{"n_layer": 16, "d_mlp": 1024, "vocab_size": 2231, "norm_place": "pre", "positions": "rope", "extras": ["value residuals", "a smear gate", "learned residual scales", "weighted sums over earlier layers", "capped logits"], "init_std_o": 0.00494, "lr_head": 0.0051, "warmup_steps": 0, "final_lr_fraction": 0.0, "seq_len": 1024, "train_tokens": 352900000, "steps": 5385, "dataset": "wikipedia_en"}
Each number is 128 + 32 x the weight over its row's rms, rounded and kept within 0 to 255. Layers, rows and columns count from 0. Numbers have three digits each. The size before them is the row's rms in percent of the matrix's.

# layer 9 attention query, 192x384, rms 0.0439, rows 134-159,165-191, columns 256-287
097:129081109154167108101165068178152176134143134162136147173122123127154125171112114046153146090141
104:145185153059182134193104139111139173132072106105121125149111082118152162108193159071081157136122
095:122156164147109154163124145149131137132185144123147132130141125124105149102076119178145097124136
112:067032102091100143142096118109095125168141131095086153149102132118119113112096114128177154182103
104:085140100170120173099118142146110148142168152151181154173170176154180152156119112112156093060145
104:089134167075129121126071127117072164140094119142136160176083108166103105032173150101096077150153
108:177107159162105150113121067130125175116165113160085153120063134151119135097109094191141155141128
105:097091112122166103122124124113145114151184137128124166123156128133120146165138107150178039190151
102:119164182118117143100083090093073160123112101202133115107147218131135173117132134109116169126133
101:102128156165087066142126104115096121149139129138078130051120086089085119183132087124104096081129
112:142158114184095136129122120118156114149107120148156139084125120066130168201118127191127144157112
111:086090115111106217181118113101121060136080138085163126098036147134150141071126123160132137160080
102:147119117099115220142160125115125148157159087163100086125115122168085063088133128166120131132123
102:146068122161133107045127115072133090104107094169043195109098147129194100154037159107147155130128
106:119118157080088141124091109117142145116150149158152079122113133089111127162171130124117149152113
096:092093180139075103163131140114105108101067114151062081132083101097103097077119083138082099150172
105:067110138110155140100128152118130107152117163123115141065160123099147137159074157143165116145111
101:199163188209157124129131101143073122171171114044128106115142088116125080109073129113143145149108
114:063111064124141141083163155169118178131154150110120167155167156128157115143114112116133150083142
113:090093116159231108170137119184170145099069090145142127192179144095155118107155152114114122123131
107:077108062183099190098179112120150155137132092117155154081190143179081132077181158142151119154102
094:186123167116164124113116070152118142179157089090121207158132089107142091135160160087108172097149
098:129086160152111120069101135120164097114167120130145119147129151104093101185177147179136084100081
102:100148091157069096072146145144110077133114138135138111099131107131118152096102123145145138144159
103:078137058136105142094150106100166106155114130108190180158100135149104088146198084104124119176169
103:146103093150124151130156113111151145145129141153122131158101158133133147144136149081119121102159
070:137177124117139082125159127127093123132084079136115153096120104101086123129096097130125114116113
112:131155126170144148112128129127168135104150128134122186146147151124150143116125096108155109112163
094:208147100111139058175092120200105165148152113168143161098121088123105177146152167182065112119073
101:128112160156153148090152089108153081129161108156075121116085094178101150106057126158130103129183
101:112151130143080148092162116155111121116179117117145158122140171145153136165136111149115135193121
102:115121133110101138148106079047139136159129099080162157117178136100127121136132145116138137158150
098:126085122141134094132138146127078150143120114131124124106185097156196179131107105111158116144150
108:144129175161117136079168114116106151169105138133157140036136152151152162126095110151111161145180
100:080080102090112113108134047117088170171130119168116110085150138139150162070092168144145118142110
088:095140106140137164134097139102095089140128176050158184080137153097174114120103104125125148137104
099:083114109102189140074096148127144183122186109101094140138087106127124104062155185098123090083112
087:120156155121179114160109099133120190140124080102124130170065118163112128146164093139151191112151
102:095118147150139199090181146161196159141128091110173163203125141094168137189085110161102156109110
093:121129048114147129138090126124194230152156091154146112139089105113120134156129132133142121102099
091:156126131081138155111166120071095085139092151140029113094139153120148115162087162078129138150143
094:108107110109065136105071089100138078125120155117140107202171160118131140153173129163135097155147
094:131115132153188159104104111129113174103153096118147176151181079108139101127097030191134142136169
090:150108113115173113082121082110142111143082067083086088067114140075090126146101121187146108183139
091:123158150141141144117115141115103136137078092110146117125181112109133106089070116158119114089125
102:103101060062133101118126114083111117164133080141101067133103076102128115102194135198103165102135
098:071120104090125071135098051104148109060109054110124207093146146114129097079175093146107128127114
097:126102124147127154133183102158106105118115156150122126068110120174106128171140196106160127106203
104:161122201125163089150145128154019130131114114134088143169088112079135141125115149121114162115157
097:121112191195104164121141154191143095127108127121183102162136104118136076220151115084193083144063
098:137123133090153114071059147123160190100130085102128107166153135110121143162097075148077134103155
093:137184139117142082065136156106118076138117120156129142120111133166189131069143102206116099158125
102:180172169140136094098150156121184131125116138136137127093071163121125139128102155101124166160119
# layer 9 attention key, 96x384, rms 0.0439, rows 69-95, columns 256-287
110:131190118157082112080142141097082151092185089129136138123087117191175083130079041186125133072139
122:147139060077176125132117197181201112169170125121132079132140064126149150107107137092147121108134
099:113161136131080174121115116082157167168096127194150085141135176151119127120137138092098161151145
105:149177161165130097108133124089094066109114095137184103093103138154130142114100192160141075145128
099:101158102112073153186152125132166148134115182136109108194092114116086094140089088137131161129161
105:138083093094129188145127119172169161121133107165143118137171144216124136070159053182143102099136
099:119089168087095100158049105163068124098073065121127158158150130120133137026157119140056121136142
098:132095201150100118060155099109134166071161137149131150109111144146142117156140158076151176123147
117:133073123144070136101095139099119127157134148114141111141185121118108179147134114151134100121087
103:145115153086180155133111071136076177141114091104091107080130154093132094123161171151118167126152
102:152072155123090125156178148102128151138148127179160090114112150135089123191144136089107135037138
103:106096145139047166085143148168148203107080133137076076117175124097135147175102163128176141163100
109:153141137134151157159170052146144166145083151155153157113077159080130145165160173162093147098106
100:164198108137209103112167126112160144174142092116108104096165047095111130111129127120095104101077
103:174148150106135081147130111112126137103150044141114175129126164152141123116114108112115114094089
108:134142101093109156139148116033179188113117164142107074112158195112133113126181197138101115157114
095:117129105121135081192095116107098092095080102059126073137155128127193153155183100122116100143070
110:104042135051107174160114122123169102172085056148155081101115122068132137149166163091152183127131
111:109150144148160133164104146148122121132189124140105093189149110131046091111096148166094127117101
103:127106106159168127115118144057059212173130118094130129143130161165149104084171169120108165083088
104:081112149132192114126146144213191119141127138194109088125248172128131154104118078138151097146156
103:150118131164160164099162139147109175099138115090164163127166107140102120081166103135123194098141
104:123125158137186096106070143129123081129201125112194122119168145157101117121144183141112134118108
098:064123139098151117075106134134137103137154152114127115140151152106120116095087135216144067099116
101:142154125121109103118162189142148112123107109141146099077124164141159120202066179106111132152139
104:084127165162192122087120130094124103168118130085131151161151101144107083162086056073124111187128
100:121090112125172215092112126140121153162154119109127086151071142171154120107137127174154178105126
# layer 9 attention value, 96x384, rms 0.0488, rows 64-95, columns 256-287
100:061179166139058146103112173106154117065120145128139118104164068145095113070132117141146082076151
089:166170162140107102138091148151072123129103134078119097105167149106099144169146061169114119142121
110:097132092095079106140113140122160166163154113133145124112081182141111156114073113094101094079148
109:166137120115138141101106160114082163130118128137097096109140059197085154136211103126168169151116
098:099127129161121133117111098131133122078123119157118127111115126154189164140183126078101139155077
111:144064183090149190101114142158147131127153104208065114125080184101121099055105093129095128113085
091:156096128079097114082097161100101117133138203130139146126179133110106149170169084116059064114140
104:134173150150112115131159101094178117066143086062126129088112129173181096093066113233125177131108
095:145139137165104134114076087123178094117135146122167074105177174110162092150175094179129152162113
099:178126116170148097137142142137128179126141109109154097113109161169111115132170130134157089158152
112:156121142202157060151151158127095128182116115071080150078130121121127062149144130125076137166122
093:116113148091152155087088171141093150163124138103137132122146157150143104077112149147161140102096
102:148142152160141112138116155121117158112169233124107135090122086133140085153090138138065111125144
098:137125068144158124144097166155160163152171140151086096125174091112165080071077153154210128111122
097:217150168152225118156080119114155120233130138093108120142167159120142117112033140185124101136159
103:129093128156069166102124167128127105115110096153102103160146045082133112141112119028097137152107
097:087165095149058159129128099136175135144103096134141110110147092173136163141151116113126154162126
094:146154061119138079137122110166090101144134103136122142192113132129066171171225160120125107195050
104:164083120121095060086119163101167109129146068087124114141125069135131096185158193158075146126174
104:074125125206110121153172145151073130139127110152101129131084157115119149133100145171093088104122
105:130108118076138116134102109114159108088112105113087172122163111155150141072100147127124117085169
101:111145117143093128132140196138158111138124149116084123151094114088105124079080079162092096138130
099:185137180123114128149146154161152152112093126099119128158090126134157087091092162115099115117116
095:165166149186166103108110108178092064182041145041089164184096124098091143134124143186095146132104
099:101115148122138120155144124152159102126095163112104120090098142111109180047105120071154095125092
100:120185145121172193125132161190147077146180154111113150166103111189102154112111071130132159122164
098:192085156115146168167103185131151171121080162156086161153141148170153099105105127090103171113163
105:097151122098145102099144152169129110144158165151084175119141099105046107145063135144061183127138
096:166123164171193102082118102075077143147136146153128198129141118145139135124139100188091120145118
106:124150169132089050120131156090115175087135109118151168131144183153117112106135139178119159174096
102:089129163121092106188101170098128164115178123137167095213134196067109089116137140131143149129142
095:103158129118116101127116123131164114155167140127166197079102163062168108125114103161096096103147
# layer 9 attention output (transposed), 192x384, rms 0.312, rows 128-191, columns 256-287
096:112139156100119093114140088142152152114091156136130175119110100135161118134109127138122128148143
092:088134123132107092147091052145167149092136216138120125078107105155151175110113107095092123088115
100:167150169102176087151160124146101065112118152171131112184153128166124158129162185170124158088130
102:138195130126117079146172155172118082119144139160055141154191099075112147208079130118138088115091
100:117113107120169124150124167045141118149153110170135101137164176072103147141142112153119047150104
095:128145144125103079075160164123126094133160063063120147087152135084172098128136137104153119149097
101:155165122050088095108165104173105086098135117127082120147157114135107129148163078159141089125129
098:134148121114130131112085118203139113147163089182087128109079078050111068138089147138142091133122
096:151140074150133164040137145114093071129124133149122099101144119157140132097081093185155130126123
111:141131150135152144096111123164128122115063139119154101120183127116137197088184143055175083081091
096:073087135137139149126109107150179158127087127132149137177069140187179151097098149128163133087190
098:126128114081100121127200130178079136123139139163178124120072099155145091154120124119107085120155
101:058111160122101146192050080152094157136119043142139080118199125134109105123132173175170159100101
098:166155097173127075094086137109137181123080086119171082075074148129075111149129116086155135177139
099:091133070161110150140081145129103088074089137198099186179124190178170122177123162115171118089121
096:157171137077203087100124082085146070155137111094188139169161162186147142098145157183112137131110
096:078104158132176095155150133163124118116156116132164176120142148125092102086110112153093191145145
098:117121175163129181114062159132134159110145169149167129162144084099124142187128103100172122109129
092:128190173089086206113164132165144163171151158093080190093127110092104123047160104148082054164127
100:147166106084112109084173141099198166096117102111093075104115129198165117142136074099116120175092
100:156089117107151119073153164076088144117172204106086181200101175103061105076100150163114120118161
106:145109158110095133140108108146176131095119129110163201065140075195163142128201100123151163106129
101:126123133161157137042116175086140183096115089116096117108154141112118157163073113150193107081183
106:200108111112153128112075096132121128098070152157158143141152083151125178140143129091160068156147
093:167080221120156114190126169076141110147168181158142135085163128112106115152079169162191136159155
101:169127140115136128136085111121197118156142145157102178126095181080096130110135180109102203127107
098:116117167123146064118177118126160182147180130093119045086107175116065135142115085084150123137103
104:154128127138115150129051069161202153129108136109162168087118164163155141109160060117081120147136
099:125139085156150086145104171112129098060110126056102151128150171096156095123151116134172134099103
106:184100068140159147148055138117166121069105185161104176132061136179167130129127136105087174105112
093:102177140086131163177115193111109143156099147094176111097132034153140091156131107153123126135140
096:144160110096173114136143114120117094108104144097169098151087086164116123146111128138167097148130
092:146079109175186196142122142064114142147110110155106167147128186082148129127062142136127140119084
095:099116117101130108115138177116034087110161070133106131118131124169105100142186097180171142169132
100:093117115154158141149131085133152062102123135096061150122144093151209049139186096135162138147136
105:143117107112152161168110102128181201118098092131167230121096111120159091083101046151100200109174
098:133124125121117137089144145137109107103089141145131112088065118091131132118112066148191091139129
110:144149050157175126131171108189129151141071138233150103109143129125152147129158125086148086142104
096:132178101127098154141131120086150102118111058129132120157106135131154128095132179135046172134125
103:114114149162229104150096169108186132111122178100154068166191148133164172138139112094115125140132
102:126122219127112150183142151159104232116134110120183137093126108149079130100171097077139172146160
091:131157112163068170167104096127089162130123137146199170156079112125077090177097141139154140152090
112:137184143098135151114122120052077116119153166092169106114119122038091178123153066141127173166090
095:163074099166132117187101133159162134172128115147097118147125119087121152108061149145160147097120
104:162097149154136142147201144194136166134119130165159091165127082144113122097141100106139153166135
101:114093163142116136171131116128080088142093141092179112178128102121151151123125088193131129141160
097:118169048097192102121158090164155096126102110127139151142148075129123152125142139102149106120135
098:097178148134146173083115184103126166092160202132196096127133133145155126134114113111175141218134
105:145061119103128138121159166156078169142153079158108080162117095135098130156112102149185069134091
108:143131090096074126094146123173125200118122115105051161086087098100129077041097135164129148105156
105:112074126108122103127087097123082154112114199097129121140154132152182138161104131111127121190165
104:164122149156158166101084120142104134141156107090185174115124131040114117136169091151132103079130
122:133150121177105138169122105160135063138065118152151117149118134094185165158132122093129078140127
106:076140087168135117120092142155080125115125103131064073160205148119107170111151153148113092147153
098:143119069151092132078149130142050133079128141177099129046058132147134195129172152126124126147075
097:093154143171157136174120140086091152129155131120136144148117130105129089098148145101135142203101
102:124136159116121157125115124135179182094075092116102076123144142133116143085175128137143100137091
102:167136093149095133119154099114153211148164105120141149080144097098151163115137100147157085163123
096:146193058124132162105150120179114166141085098104123116136100102139128125061116159140122144190111
101:133126160152172117140132101109138134183086093165129134168078121149137102122094111118139139163083
097:098122106126083158098118122119131115117197149129140059134123158132074175112187146100141174181110
103:093111155094123200104199110173118153146097098137162105065102150152077112147116153115154114105152
099:177099067098104159090107102120113007192112145147101065141149141184137158142136122092132072094117
099:097141122170186115126143128170121160102167156118093130141160174139130053170156104114132181137150
# layer 9 MLP gate, 1024x384, rms 0.137, rows 0-78, columns 256-287
100:155117131082109067155163129108119163090133216105197135127133082157071114167135149099098120162079
087:205115130111135087132098171082085096118061119148103122117100132198142144177175144133114078114134
099:121150176063121104085189112136123126134121153138148148189127117124167149168146112112111162072117
085:151144126137137073112103115127156186098175121124119119150126105084120155156112139146181122086093
101:169139129083075105064120124182171139136089135144162142150075103142125118106144110116123102131144
082:101134092221135165109135107075155101152081097145127113135175058098140113161132136140099123131148
100:133165102178128149125073083102178166191104158116138149167097120124174061110177169097162079107123
098:132133159091117132156088141096074138178106139107125095067140126139169106098144133133188113170200
091:112119124094120123084153127105086152144170132122133153146113190093143121114132147108090102175125
107:132215109144110140136067154134116043122132202144166087060105151134157168110125168149071134085120
093:153158168121141182146122142149148142128148163157149141092137124085142188106130115143118112181099
108:131152149109116140114092106168057132099087131120174123130118214123188164155157127182174122130134
099:080119119099055111168126151120098138184091172164035102118119073135193142146114064149166128155148
103:122117159118132116122138098127099119119079162146130160115103108128089111152166126149113107106121
109:156135128124073091153144083105127130146141067089150138107059133128138165144125101188063132114171
082:159151175128131181146134129148128120163138096121147148094126128150118153160139084097138095158135
097:130127153080163113190049166111132157151144168148151167119124150144150112125072090141089143128139
095:121163120138156185145121100086134178151074188171137162168172113117132083169170124156124129107187
111:065125133211092128115128144125111088099133102160151139129109155087172154142169122144100158100134
072:073131088137135153131141132107125117060177112098159141144102155122133116105128143056115158154147
101:113094138123096111102171119158141130115134098136092105173073125184133115069091092116131090143159
087:124151105074118174086089089056175110132136112175130075158123099090179130151130043125131156075110
095:081112149152103091174120099056123102106086089175123113143113154140166130165148136055155148117122
092:107155098128088089084140126136185099151153117115134122141169180150052126217090107145118182156118
101:074092178118135100099096139166173124126116163112159181160163130201138160170131181104066083143155
111:085138130137109188087065114097106116112127108136105136148207132131104157180148133135185140174110
096:091122114144111119124164077111124098043139113112167107103161091150151161143045100129103135166120
099:099140133128150141169091095131102097167172140123122068131173144118116137162130102145165102117145
100:101094116098148138139147189106129083109120118127138056119168123140159203116154144136153100118138
102:088131171138142130153114126082111123123111113128127081147111140143159133102109166039105145125122
103:100105157082105118116104155130128048161087154152125129132108178135147155092116070161079132133086
087:113134096065050165119109190152097119197157134175177177098130138090157134111186126147147117072113
088:102088095110093110126149148126129179172113167121187184119148111081103186107094117081081181149147
106:067136135166101160084112124054180166090074165183091169108090136145125152187065159113120091144148
103:122095170132136148068091117127096093133163101135122149138149064155130199143143119148162070117178
100:182122121130144149171092117113132101154180145100127123156138122121175110124152132132109099118116
102:107146187109134189150112121181128115139126109138151145135147089101148134095143171075127150106073
073:112096124088118145136090107135158148141099148187147110147206144143194109158157119108142078102168
109:088095117109206110086120164135106166106132070123121128154168095111129105134112099138106204112138
091:090135100126094141089119059114143089143134124157091108125186175150159199176137125076123081158115
098:152150063111159158097123131080100127104092144083127146096163073074134194074124147128079102147175
089:160149097200107167088117164107150126158141139100138153097114102165093138122190104079120152092188
101:125143128151082133129112104134182112166132141172104149138127122149083144109136170127141164152129
095:139132150178164119090098170147099140153127148168135164140168138113095120125133087127121088096225
112:096149143137126102156147148101147117080130084083124089112144140061055081083151138113129215085147
106:130118152114156121115133098110048093117136176133105058185103143125137127128131186094114129143088
098:185116129127137062096125121079157069099083134168138119059074138188106203117159081178160063102115
108:094129172100100066178076142122137152125098135130155092111130050103118177142123097166170078157142
108:105129147178182096120138086133144098089097156127110082142119135116099149166152160137168117109143
099:092130115171117127158102138102144192115139134105134170116152105153138145137120166147142100170130
104:119128116146119176126193125167156126134111114117134155089158117137100165153138116148079169130117
098:116150147102093101154059086180125111079110149114070072138194099123124184092128101094115089111115
099:114097108134094194080109162084161079136128146116062131128090121141186144130108153116119047087167
094:130095116122049111158152170106107149125111128140079125124143132130170149163114116163098174131122
104:132145122089120200061026133171089115162160125107139063131077118114148168108101163138110109126133
112:106086152121123155179124174114079150139175142130142151154150156139159138146160111156076137161127
102:144163106189131116180175145132139141080114184167112127132157141154106175098134158156120145211229
100:144083139102119083066180157133135165088135123158155104129088076101088083110090115172176120123181
099:125092135130165108178095103128098101126113097172149114162114123083114089124161099209141105105113
105:125129108173131108163084095117096175180023078157142137069104128147128145144063119107141191091113
111:135101116098179113138122175129145108096121132165103093079171078156093119115189122144155169180129
108:130163199140144122146134130132147088126128157063138155186124097100144079159116123089118246103181
110:181111154130129140167141120118079109127105103107122095188090131102139121112138173177225096104120
087:093106104146145142160125113155204132129139098103115162131116096119086167113114177131136156130201
085:128121109182166134175091094187181144105134071151094137149118124152082213168097074117116137092102
106:063084137111137144154121135128103096102091124162155159051148176140194116126133158122149136101133
096:076095092136110105131112158077155101144100190140133108136144137112145146104154137124107092070145
110:114133141089170201150094113149134097153141107109121179154128116069129129171118103139136191125120
108:112123127123153138103120126103183142121058120150106129113096142162140083059129149150115147142058
111:137157152116142172115150111162075107104084170149176083155134147100104139159165167122119161131162
110:115094110099172086150116154104118184070064149174100090133211095152126124170145093206100073108133
102:147144127091118120166081102138112114140094090168100118122121212117122170091127128127159099136119
091:144137147109166143152137114095106129181114144179171138147104141087125119166175164122161202136182
108:129136100084132210164088179146140135146140097092058102145151149121119065075107094129116159119156
102:094095164202160142126116114192162108145133118123118155118166143080091063095163138095153127084127
097:208103153126132043130088175131091133082134149159145127138123140161169122141113135151117152120180
106:126149084103079192128128150113171147119155157198093184168182180116177171151138089134148076151085
105:152103141129143147078143137115171071153148133089096151095172125160046082137100129117096122106142
095:133121110119113114171095227087146120087119101106204124104117083110124136198195158125084107127143
# layer 9 MLP up, 1024x384, rms 0.149, rows 0-77, columns 256-287
098:138098109112064105175112144101156112102130130130128141163143125103117140159157141167188113077103
088:189173078117173126130165077109109113157079108098204171109108113121107156129133091107118162178151
095:142128120139128107094096133147081072131132157084136138112114129106134138091136106117105111202170
094:190123118117173114135112101110131109091109169093136078208061089163155096179125100174059092131199
101:158169133177080153144187143147113149151155107128115165129126140149154154164114143076117123138170
080:110161146145143182112141106153138119147122222191154082077138087136187101108157064144105104160130
099:148156135072174097131102124127107072105129095116173119193139145080108097113173115178147119151103
102:157134078068106140086092177136162097180148170179122111112128167153123141133163114105130140168167
090:137136145159122138126070068120185102059107139093109125164156116136140136138144075139109085067230
105:101123172105122125144124075091151126157121124093146164079090155125081079169139151123119143151066
092:102145090085117080141167050104131056186091094164119179137123136137133182082155130149077129152188
106:128137096063062159199108169135136134151119096112116141141121126115091150199172106159088102063205
098:134104069133130108111129144123155081151098105124135129118058123042086127182168145157132082130091
104:123127112132144054102110179081076112102114128149114107116081113162162170187075080098099133127144
102:088139094103125073139150145159162126151071121067142177117176108141161143136093134108187044145151
087:108139127122085158166121128154142148174087188149135193124110098165137139151111185176098186132168
099:088155125131160112107124131065117149108193131103143137093114129087111087079103160088143141159116
095:081141089176143122127192132069158127104140119138149080178156142144093194161125052122136150165137
105:141086123114129218097114135080114164132150128076131128126088149103169174153116153065050109101112
081:127212160107068074099129173116141136130152115118139120118156127118114164047100117118105110069138
099:111171193105134137117195083212114150113134193113095141127187127120186089114165149103190047110081
090:149141149159119119114174161127102139163120099074121157092115181176146138166051126127124100128110
097:143162134141144070109066117066106143133164158149143123110136172132156154149189142117160121183087
096:133100138102115149151123112100165138150127150135114135112149173169095081074149109092146093139136
102:128088114051156162159104131199113109109093150100104098144120170156122161134103157110103082153159
106:164136112125175132086124221189159124174165129119145161142032130115124124116142107130188147149148
093:094106143086142130126135130174109113154171113178113112140061139117117078113130106107121090169117
105:141083111156124115079086130162148144107118129132139080101144128198192132168045169091117134125143
101:131198136128181121146190128009108176103146115085176130035154167092096165106122153128146151146107
103:120151106122191163053119046080156120192146095144144159092035154082124112114113182179071166135201
104:129104131101174123117169204130098083179095144131131084073198151099124087100170078093139112107048
087:115211182178125091121085117170126139155118171099092097166164132098101136145171064064143151127145
094:179103144120151040087151097134125137206123116125100198108104168159172070117141105170167097159073
110:066136102123108098137155124145123184124115158095060134119111112102092115121119105132130087094160
105:138128128127152122112120159148121150203078122105152123117138150106097159120088153125139144113099
105:099166131169114131112161112158159111073090128128106137098103158099066104105108112104119158153140
110:178138138104142128105171141051088110129111108149130068150140165143177142146124138108163061133161
078:126146095108113061129098098105141112164115111156118124119139104059122133105141162121140104118067
109:146180123142157131121156169167109112110118167126164089102140121126125120143195124147062154156117
094:167120110125073183203168160112121139072201085091122156161154123074145131171105080108104145134138
101:178101123147184098064089109194165126100164115082137116108092152126100090140151141144137092106097
093:132114111102152145105116110142128096174122139137117172093097120137099175115144131112173154101149
100:152141131114180099192241196081145035139077207135127198094167089130095095126156107123188129142053
093:115154105182176163089213151057126126092080156089127162145110097149138071158130136125141020145107
111:150108119176093148103143132141147085157168115063100116130119126138119149125161135042112180152118
101:141098089092160113182113094084140095088129150148095138084099113117144161178077132117094095088039
095:128143131092102096157126111103138087052070130126122193136079121198123200176078090208129127113164
107:183175142133147127071110174080119101116125146162141106107134164126126141108197107073061097129116
109:135180148125136133124117071138160090113154086153138051097189122133137123151124183102209219118083
100:156118115096110138119149168147125136150125097193176136147149130118137132180147138126191129078128
102:104107092121154132126122079148152143138119126172151158125084113143074111120161128143157061132089
099:131143133160100152130063129107170160216129128142092143146102128181115122071082122128100102105079
101:119140139161164053158058130124113142150131147148132120121167128073098156080168163119125125138145
091:045095139097101119158113083143142143168091140162118139116131066185139028097110121186077112148102
103:140096107117057166084147124132117110144137082090072081151163142059145056061095110100121158181147
111:136110113138150140119129105146121087146121129131065082109078109162107130168074090133182170092068
104:163095118159112115144122084141132172115132162114067110135148119097124182038119151126147148169114
103:109163107131077181151130092131130133135102153148137116114109141054122122168071129086112108158111
096:149123151182134084119130135088144150064191147139117132127103150123119120131137052142119145149140
101:134099137125182143132090142122108122118103152158183140157181162089170142188123185107140080114103
098:180159080157102117074124043128121113161159084052162137113123122103116134146115125141115174093175
107:152169087117116160183138073174092146107114088190148174094141120122148114156115092121146068143133
109:155167113057131134133158113079096093132079135114070136113121130138093115081146123172111156165110
085:180110141099110102079134096128137116124136184144120152148170166164178127100110095146078083105151
090:230087071177143158147129154156142145172171069124145114115158102096077083058150132141113172175131
106:075102142078155176174158050103096126065137109175199174105131165126133118182117119110140083138150
095:074056169124188089110148152123096139183143083128107168134164138180186140179097114123113177117131
109:141151088131124164101113101164102136139174162165194108143146137072128101098070177160145129140155
115:101093108150100140090065155158082108170118152157125079183089101112166128142098095093081104099149
109:091158099204089138163117141125159204148174150115130211111117077131129119111098148061123087090144
107:110227144109134099108136170179132148071130146116148081141187151033163131163158099148119164118139
103:129153113191071124108132176098111170130109081117110196089105079130149151070116200116097112139110
093:099126105120107099136182136096080061117181107133161097135083145109163123164119152137141155082121
109:137094193178207114158155119077125159120137072133114124098065116146124035111184125152129113091111
102:153138136147080158164120096096098101143127128132099121123161098077121132085131129057136097150100
102:056118143109103145150125151134117165138121081122056119137103122090111140088077219115102068169118
107:123144186086082128135144079115196126146139082183152117132069170170164116134057079104125083077089
108:163094115105128139082032089109153109141107121118119198101129184127108141085106109172134129153101
# layer 9 MLP down (transposed), 1024x384, rms 0.109, rows 0-77, columns 256-287
099:187076105042102122120085126149151096169128094119123113103061071193148098174114077105079109120158
091:147135204091104152107068119152138113108111082144083099170166100132068081109143126147132112169135
099:081077111154114068090122142163129093115138108168110169132112136119158157160123113094127128090164
091:130137092121209126132121176183173149145134095121157118142139103196186154141128117119146183178102
100:063098131071105138109146138118121182129143137108137080093101082173088057120079146125069090077166
086:147154197214121152104102141090122134122141174131185049130133103128133119104102125184090084119149
103:159112134081104117133081155104140158093131124151137045136089105076109157067159079102109163140152
102:191142155074092081181117169118184133128099144155210118069104161170126090156145131114149103152095
093:139077191084117157148127135145134157120092119074046139056157176170083085121135135186153141119124
104:154086125112185136135127122070143186150221128080161110158154072138124123131141134102165165156136
093:116124180176117152114124119129105070088143089127165128114174114145119114172137119140145165151135
102:132118062214138119165112132144155129134166118066139102136083161164092138154174162143145141084163
094:117076118113129143176115162171153100132107129163128156080165106095095107139112171123162136156136
103:164175107108122161127120135129139115146155157118113111142083095114162155126107114137078114111104
107:164141148223111196109120140149121162110144148088134115164125126090159103171196093109149153117151
085:159110150175176121073101111077116090127157128138134136100136175161072092159160125169088147131080
101:088183097152149148092147082103177119130135100128182115163101079173175125149152100155156144129156
096:149093179103076112143156154102102155081103155121136175152197107087178107087097207139118081110120
106:120119182182117106095160068169148118161098157145130092130143126103076123183145194105156182177094
076:130083127122138114187134137214082159168073123130127102088111106166129143133102170116149102160137
100:155118122170143148161165146096061081139143153053112068169140095100144115102073085129114130181108
086:129078195108141058106084019105131109129164202128163081091066152153145122174141151150112141124172
099:075193138185116104143143110119202117140127147152143094065110146164176072121164125123091093180123
096:118110128169140165121170123170105049103135143186085152110149139091095143173091092104131156152120
093:098083120114137160156109133140211149168125140094115122182079161142153118128135100114107142116136
106:096140026184127083122173112126121168135126166117110107142145127106099084113070073147173093136123
095:136099140167136078131108112086094127108164139140105097103137145213099134023140135161131133134158
100:102155115109127117123136124115111130147089140147112179094107152144179083157152161147138091149150
110:071119106172126132087129095099140143148120126040109174065084107109167132128136097206128117169125
113:179185102094147145113125123160167065105077063148119165111118143131148099173168155163143114135130
110:072103146169166134112147167138091130169124119118111104163161133101088174150100131127139221141125
085:163166203109043111139141090114079077150110146137051161096143135123086168115114159157123134129164
090:122167120104096137124159114153145123129121133048175050100140065146165135112117098135098153119146
113:111134170145157169131153120128107139063097103150125114095146201146167104088181148144115162105159
101:146116139097202110119162118110100140172162099071156115152055111095141132145150175134116145130119
106:097162142169066108107094113086128127140131119135149187099128114145089137168164125130115099089083
103:093118123093174130115141164146134147114112102122149125171124105101132135122145112103091153147152
075:146115138157115132177209101075144141132169113121065130139117118115119104158155169101130104129104
104:082139147171074098092129154161101119147123017122122128104084108137130161115101138170115149126169
092:080164155078146120100159156161132217136112134075141149157085100132085167093073115128129105128123
097:099135110155142117156136149139169127174100167111145133153124142130146097139108118131133109155096
090:182133140115111083179110126128127134133198116094130096108100134179119160183085135130121137108159
100:145091131123102129159147134170135134204113061091063121136085121146122137141116118120090085107132
101:098126103058113097174104105102138154128165114115164088148110127141167121153108121106092208130119
106:146135059085124125092153087151126125091171092083128083139093087133109090095126232128124099117147
104:142166131111154211137178140128141071123082178120128105114127085160161172095138120078062155155106
097:167127103091189161155078156098102128082112126170089134117113157128123141180082033210163141116153
108:123168130109113134146136136130065147120120176140152088196153184117085108112108160106103163112137
108:160153199097110155129118070174094136091153088087091109082145162115122129108092169136132123097151
098:206113163142190149078168109159150105152100131179145110088129155116165104072091110083147085126153
096:097101133132181114179153118147141097119180134106147108129134194164180182096088083102139194136143
100:115154112153142119100079173131170107132135121101156053178202143185155130171066120215158149166134
106:184145174070120091161064095111079080123152150134184092198104142069107089066117121163104095136097
090:111193145164110148145107178107091145100123097184096172109163127127072139121143107137148149150140
098:147115192087066107104037145157143095084146143126119083110132137182133107208162105127068119115190
101:157145105155155162115125143085097126173095119084146122139106184132127095102076095106172169163132
109:178147117184135137147228181117178139100000125163088099104113100132140141105110144116131129152073
098:123144092088136125108135107103087147079162109174146088177121106083180162147223141107177117133079
100:100142158146146112155158177151151131126105146106185188209071186136087166075103140087114126084134
101:132065090101086163069181124142143093120114180092122113092178065128173090056158128102113113072139
107:158113101192094114073120085090123111097105171127176147167115091122093123158058145087123142101161
103:098152085133126147064129069107103185191101127068141089087142109148189079071129108120178097106141
109:116087169158113109156112139090154100133157089066097114107131107094145139150161084129105150133162
087:132144141065092147043141091158122138116131136073080127162141145097160131154115130095112172156196
084:078196117148136090166115152124119193082154127127082179171113102144133179086118087164142133109099
102:095104141108103174103122139097143045076097079118056151158130129135147134176172140141138070133146
095:108195218123179157057123099102133139148147105123173154107162174168109153150101030099104081152099
107:117154071115127174158133153128125105090135132159144105123115120087091088159135125114119149132149
107:178161151138071096156131140075147129120153113108125062112121063120121158135102122090152065147123
109:139148109114099122133133103085153137116124147141059166165094136195142100095164078131137103197092
105:124156101141114140138165117160093098129080115077170095063165189096077157177119054121112124103090
096:139113125153138078140186153145131103098140122212127170090117162162111132149102109124105100157132
093:162144203138110178168148105095135073143147100130091135118108149142138158142123154167110101169127
110:151047131137085075136150087092123099162162126192055129121150185130199152144112163112068135111157
098:122123094205139124183145139135158082080147165124150132181166193129146080125139107091159112116135
100:129091136118117118120177178151193106107093075126107128172121204129144137167078185173111116078159
108:116090120122175100144081170105127070202114090104138135127117156140153185158113092187114097107108
101:168105125070181132148101160127161108106115095106082125134153112088189162155093104158170116184170